Weights of a small GPT-style language model, trained from scratch on English Wikipedia.
Size: 15 layers, width 192, 12 heads of 32, MLP 768 tanh GELU, vocabulary 8192, 10.5M parameters.
Architecture: LayerNorm before each block, learned positions, biases, tied embeddings.
Training: a variant of SOAP for these matrices, 278M tokens, 3054 steps.
Each number is 128 + 32 x the weight over its row's rms, rounded and kept within 0 to 255. Layers, rows and columns count from 0. Numbers have three digits each. The size before them is the row's rms in percent of the matrix's.

# layer 9 MLP up, 768x192, rms 0.228, rows 731-764, columns 96-191
098:155116094154112094146162143143126214115068185125073083165147146159106162137186172128114147136112108196096138142090127088145123121091135160123071119151153115132166124161126093117135128153073129095158155101127128111142118108082120121153156118124148188116084165138185147156143140155141127161
111:141158160117095116156107131155128160126210110160121154135131138151143101092100167103133185124132136140136135086068071153135056118118109130115148200084137121169102099112155160131113139129157088163163131187141162093092096172103129118145081138157136117087147137130127174074118198180153137119
102:139108133085149166182142140111125143131142122107109157123067165097115143171134075179132121145077126159131170125108156127157088165139107112137157106135145114136121121111128117040163167125083154152158097154133149145120134106087085131122115067165090131107157128085154122143086135168144094138
089:166123149130150095149140110110173096158139168115140176135160140122141128122065129131145159170167087095140105097134158140085107194171093124147143101166165140134116123190148158146036129124154110133065178134144139107072123102154067140121111132147146121146097202129130106163099137033172130126
110:142108123099126149172111150055146180129157112120116105142124139073169179187134093110116129142117161126122120153117108168135133126087101116148141097127083136076114138122154040171152118121207137138103170086160153145130095145083121116125170139091079091117176100104139120192183195142100084162
104:143192119142096126151121142103146160135082136154153115174090110155163102113161121087060172187131141213203097149068150129123186108085137148127139141108116147091156081129099118131141111124168085123117130166181074141150111099096113097134115183140137081102162113089125136136132093120093128173
110:195131150127159123124136216084072116143176146113078099173143154108106113096115085196120112090143149106091146115096137123131150131199097143107090093126062070118142124193161074078090125143110130115110128164131152137114147134092141160122167151048099132185112122099127123152143100150115164139
100:141186107090173109117102135169112121133159116171123095135121150112092162115133125127092075142122099103125127137132128125120198118126125110112155121046188051198180156119144122142142157124204130118165088105131160114126143076144105144098160117100107148137052136135137128155087102047051139200
091:140073127149199152154108144191129114059109135086117110113108130161051119126154134132069111167114125134134122175135115104106085154112157143126079140140072049111141122122170110128098166108144149119099185123141112139106135131147149087094164119089087118124069178121172164195122147246143121106
103:063189091162118146166136130110117156124083138178081141178140112106123175121131090131094106124114107169141090096157171025128142098082128153138166103127114165119157141137181087098176212117081117093135126090105165123131103134120169120093183105162124143099136137157139109099148103107110139210
107:187089125122142109125101169153077153147084157151084160193145165156072173100135177103195152093169127074172137098133130115116074173139090136130179105120125164159130121119149116139139164088133145105162194138092144091190124100104132136059128141175095086167086122074078136128140112045115100148
095:100155122125115162121087124138088129133148124114085107111091136195103144109119135115152149164097104133147092115112115144127160143110187138104109129225120123060132125086097128081133137132098108092143144126134125127123239131088089139150146098149119144138155128168172212142148109122119162082
102:133151165110083151161118134140118148177194105094146157133136097171159151113116058078056098145154118108130195082103125104147113144104117094108142066130137130077102099138125171097117057181191136135126161137184135147102188155185081202082103105078173058153128137159149098143109151161075127131
109:144113128114140139098109189048096132164129113133132092143147125118123119121105124128153178139108092110113137084205082111124065162101119146143100169129092130069118130081107164142120120158145163133106134119109133122187144138131158228141145116136159172158102140105150087069140101163084153133
098:137093116186152132118161159117146156191133136175147142103103148181144143116116100148163067142121116153152149082079131127140126162092135126111125102126086166138106164170125164172136167093126163133100142135066074147193072102119094065118178133154068131170129110152157115143110096174084148113
102:080118145150136155149119084135159119158176148125077132166097108128089175136098134149129113085152148090119108142088106084167089114119140128150094163098134111127133147105124143147110158061199202133115118082076079161133144159145144136089147094159136085171074197068109131084124103090104207109
096:117151144154175099208171141119137205096123089126154136151103169163124121102132111182159124131090111113143130110115138150076129201114126103072117171067176143161104112113128139106137202132131116139185186066131137088162103151155148121143184090115139207100127090112173100067170174109146171113
103:127111105118122072136124162094124168092180118116150133151136118092134130186145126134102164107116102149188124061186207105134077130097199064156088147202156145053128134132155174131099124171086118131103059151075180122154138136084144120082165088166103146119083092103085119077131129092177118141
094:100140111175137125133105177105085149113088080130094133107131149132138120104116132088042091171168166073069122157074131071140134150200049176129085121068146154114149089114164078090137152120137186115130213089134182132166114164149136098161096085121164124115169171103137112129108125113140098134
111:146103134180128129135120140166119145151129095145107099119157143066187107151158103100166143104147105121050088134121076151157073187118124097195099159088127127209096211095122086143113173106103081136138162132131093175149139096111137220086090163159129126177145092140165163124124165112138120128
075:127128126167075144127070130170189080097141164149109138104097125094101183111109118123073147103109114164170123123148095178122178098157200136182119211131121091100160120149100098124160148111112150081113092068103058132127122136134078100144121158137152117126126093136138170118130058113095136144
107:206093130190098141130101107068092153098170142127103203183120150093130124141088130121151123161093176133089099169111127144135086139170124105135073111144168123115125155182109140115091168148140058081135094185098092114124143086151127184124171152109190131183142128083130156135125083096143103098
090:136102110128133117177073108175067149086094153142094135140177121081171052128170093151119138152087123202052118169117144126106077137098134119118146111160089160173117205083143134125116131165160096136161095165107152109126150192113158083104147191105142123132082153119157107148132162156040079119
106:168112126098140143129078076158099125147137087142134124150095120142135106143188193080160137122063136098122108180154110117121146135132193124103138173123131156122121135112164139112137113117087123101129136135067145145141112173133122148083072130125070085081097111091066115131140086149108119147
098:115133112191126151111114151126136160096080141108156144157108086083191179089087146129154156137177093129120084142050117204058105134092131119115132157085137140136143157148195188050091144095130148116154129094111128141083116172181169127124110154123129135104173078132174152185097106154172139073
089:078128150141159144197127125122072109105105179138114134102106118100134160150163099093087112171115114172161132158149093166141080149133120118096099104101102095077156114122128158105080123130202108153104179110109080086120178092157086089056102143113152102152073105159142064139135156150163148079
103:120103129089117126134118133106128119171168162096093076195142094194132169161163088180151110164122133166125126139132091102127087109123114154128125108124127086154091134146155098142171143164108084131134134149138050090115155116089122142108091099127160109110120167118237106072106128088132088146
095:147124166095133127155117144160051150109121113135151204106154161077097153136192128130094161138127123191096150137143172070098191110109130112125146120108164124171134091101151103110126144107136097142128136204109176129088136101106107123129118167110159170129075067141106143111194163119166115146
108:110114126174108119108140138147203112131120116120117066180077128096106145118133142081138168124083105115095102104138125074155171172116165150144134114173165076114137105092114089101123107204123158157110152092118132154144136111164090123169114117173203107184083163166072148173156128075132168186
106:134091104107189154137078133096143137122153076181092112131138090127128058092098184148143162114142154149167037153106147074074135143164121115195167132138097141181137139156051124172166149148149125156135157116074176122185149108136107099082124094131138078145126099152132185175112089126120138127
101:141100110137128105118074061155124164165171134185097103102134188154116102140066102132138136160145110200179185144086078132144142077125133085098093145069143138122098181164085146117097142068117140153153098136111146125161126150164140107114058110145151108107132135150136133069184103108114176147
091:108147198110103199173182153099094122144145111113134128129113071084116158175136115146118138107170116109139147106202137042117132098142118155136108132147106091148159165152135132129098124120105109112185098157129088125092077147089136079193091096120151117172175161176140077044118112122099097147
110:172157151124163131126108088163095144171114102089164200177147083046153141151122162170099088138149097089121122126071124186156147136179167101079069147185127151082107111116144125096101130097066125154144168124170129114168132150058153101057079110143092138117068131120154084155105122129138120125
097:148123140161141045097110160085184172094081148169146102122134128140114070112092090140109092178134125117111103103165178114137119147095097101105106154133103155117115085069128110141130135145158138062103131159165069131153160081103142140164118113140143149125137227100084089129146133160084167176
# layer 9 MLP down (transposed), 768x192, rms 0.221, rows 731-764, columns 96-191
091:088080080120133083118113160127100146106152098124082111125154114118128163188132103102123184110131156136150107138094161086147073131063175136164179053147114130178103074090156130096141136127112136058118111182110136147180177170111166128079111140135110161119103157158116130116124141163117105140
096:144155114145135138110143099140160110162116092153137158105105108141137145167126091078094183140141181174147070154099164094104100128180172135096076108092153093125108143087094112100109162104145123121098116216165125120125181143113132107137099182121127092126145133147125184096098162174132127094
099:104120191099109102130161129112136102074149144102102151139120133082182125139111110145094128085107106154134070087148117170089199143128112145103126184163140122082069177107063078116074115133149118102129200152120126174133114190067145128161153106092112155115068130121126155191164163146116101123
088:129121155094120099111073099138131183135077133158162141128117177106121076117115171068129138157163138115095165152169131145161095076186168143116143123106121145127144115128171125130161087104113143084146105120162162099136102149109150131114071167102096146192169124127102098128138120144146194125
102:129164142091121122118130155107135136111152195098116111177186107150125138113166113120127118072155142099138213085147090117180095105101165181143095097146108185143109161107083130079079106084144133184097168160138152177114167086185135139094142119160131094170130089131083149107142069068105164062
092:140145097159084136158177166194103079115126098157122162037137155135191137141110115102121151170078161124122122110136131146153094110151235066111128144141162134166072131167148098102144092165122107180133128136161157082141103099133100142089076160103098143182134092163096115173125137175145139127
123:181073158068120156097065157092052080118167120114175097174084173098099159165130096156125130123112105133131204113124090095108154114112151110166111104156144091150157092167170136093155165169169143101129096150186126101107117151107131076159203159142101099134043150073130138122168142159082126111
101:190175103204164167097136181112165133187124199126143069107118081165156075156141074132163103100077130119189123149167151170075108143109139126144125180100147133103110144124147218183106150129081103103096118102159078174145107161100087040135118146158112128124166130104132099127122088102137113105
099:113120105070147136119147134144070160089137181098108101146124111101160152114151112112151102097147166129136153083114157185156138120107055129157121152140102135187106116128132177089134145107105152176149099173121178123184107097111135175175126166166119132145166124119193126151116125162113187030
094:144140105133109160100096083150125107170067082169147094134110110099142138154120129118118084123095132154100099132162135035180152161145223171193106142116123164167159156110055132086136138170180092162149113191113093164171133060113129098103081158133147116157118122218121125144156176135103113152
094:089137107121088124093118096147150094091107158169105157180117142119139069162143139090080120151084075102106120201116115150151121161126090113126089118181114082102144127126131184131109149088145185137106172116159183107130107106064134161153053094156131134102175133122125104167133160131126150077
104:150126157160123120118150122144155134124111132104134153177174145142146110130150144117098165190120138116124126148107167088141157134144108110092077095120134179163105106145111113132075126135153102210109096148086072105162109167126187122035114110127141114075157135132169054105110099118113140170
104:082114122066166099142134168205104114144133133147129140146214137133096133110047173091118087144147084117086143112135121116070144151108147099144101131117094120135124120178156139062155188092133131163119134118119121107100135089153125129126112123093158142144124109143137178116164080119142151091
102:053165171124107121068158130089137122109108127077163151083138163121123148144172134108152088099104134144102140148113138159134105115114144175172089067111134103220139077146121143164126165134115112153120203145130140151081067057121187141120114154152183177111094095173147083121122143104141112121
099:090134174107095170161123123117150126054175144134146090122172142107165107150081138141131124112130132193205147148138157128138169113152123136116107101119104119079185100123138106087194128143132100093144139123107171190108169172149140135110096157149123139135093101137201135113120101160165092119
094:093118070152131131195116192112114110233151088070111142079135119153120128120179133122146109084118102126103115157146177145115102147141107144069170199159164078153143126153164106109168120154144092143111170150224130111077102141104104071110052146170089152124119114098169086143170149128118091148
091:127032128157172105101074098123121137157078139148092102170087109190163108131156139126152116196102092089073165131142133155141133177122124104081123115138158143130098174079057178169069072111134180111157122069123098147115119130102123167099114137144076133113161132141069108120113133126147124078
101:205051185153150152145057162128076132188151122129173101133185128126169107157169116107118138169133198114112088100177103171098142130084057162138132129143219109182113119109126138110097043140139064069143142094145111115076143162156075097140142140113160105181095121126170184122160089169174115063
106:088110072114154173049129127128165156166077140069114132091161132165104137080116247100168168101122168170112105136103025126070106080106108103126132131156148121127163143122135154156127189131174134138132122080128076162132139166145148151148079145125148112118132126140130072071120100147146152105
106:149098115100189098103111196164082116130123111119112099120154186071162076129099107129141066066136101141139118130102114094122135091141181132144225133127131160112137112148143128105117155109082113149057149162077113127115091152119114140093109167095175080172116141117102136171109124070116062091
075:135176106149146135126136123173138142248119117117155096175099137102130132124102133087089124144113189096134116147150158055128119128119169129148119115172109137139115114127141085152142166119089097130103119159126127164120114107158143113144080124130118117123132131156109179130141135081096140102
099:096123118124144165169113132152129068166156139116099110084139152109125165158120166147074113117097144085138156123119151121118091165158123113154071097178080149152156030136158117133177188132116090126167092067168111066191147190139117134117139140161094142103183181077110118098133107139152104145
092:108129153166121148146112074147124100115081095172127065099123101131113141076130104144100099128105138138157123142077046102117188125146068135154136133227166109107099072124096091154102154085132122143125118125112139126143117091122111168139078110119065104092073126089109112121104125119131099152
098:108103134145090149141137194155157164120139162087163140191113100134175082114146200073093153156154132142132117154098134110228159173094101138144146115147157148080093159118133144135148049137105111130082145198141122168139103120122119122138136146108130166105147080088149169196108111161170108135
106:158133113139129122082104039173154127136084176178100121154144113080114124114114100134117176172097119122144166120149091193140092148092099200076083212091107117127174110116129100120180179151125089144150160132072125134125097144109163114169173073085136129102191096090136095151128182091077104097
090:116118146125113093222126112109123161112085084157213118073170106105144080109132143159136164106118104189117075115139050092183146097172058177110108168105099150133106089132118122123158156147140161151109115127105153057127088088063158134125151158100148190097116150139136098156187113120109121167
097:087151127141176118083140139169126090164049151119124131073133165148050124128134109126105176101136105138105154167132129111182154135144131150159103082115131093067165102122086090168123073123185155184167153160128135096154111110151132080146164087075115113124124091172142140071221164136149095177
100:142129123101149136133115148116111127117081134101166135079126132149099153060144124113093105156139129147129114099096095136092161085122161187116111125111116162109112073159156116171119085146128116107076120054097161130137092135113157153112090154176061102107213190137144135146155162158172162118
086:144106114142105193116110151141081114086166059122148095147084190114153124136174141054205104143109119174110171190123113136115107138076146175151147124120093127183166139139143127079099104143100146135177086130121149100137152076163135091126169143133122139126157087120128127107110126113165110176
095:124097112133099126127102120095138120090075123085123181134093180101105143115117111177062077137137138106108126122200116147174139106143070207108129134153098134168137060100107023113103106129106160108115107117085111095138138212114080149172146127094141137139092134108115126102120137118112162136
106:169147107117158146166172124106123161090163129148103089150155134133154109086155127125169155122164176188157104172127168047079100126169137186163126121141089113122173110175133152098096166142135156145129063110092159129130155082106095130167109128124062115116154090122148082157087150123165050088
105:086076106134108117110106117083159108109034149103133140056132099142131178142200094116111155159130157197136099106099133141106169139128146138151155140115129146130104126143118112092117146100093134169145153142082086109120018134163089101148148135201177132113166153183122130143137142081137122173
105:167118159101170190085122139171119161145141140160084135166100163143132120114140119075113162130076102160097135124141086154058074145117084098064154111115104144155111152154067126143067082120126145162088091172088131076173132071171106118121131165020109077132188077106148149115104120119089131143
100:107141150162163144069132118221139122148108113171165103133116119153156188123118178075151078082143109094088151126094142115125127055164158164147115138119141078150169126191119151130150103135146129132124130132128088117144106100133119123110134112102162185127103125078116161122127171152141080116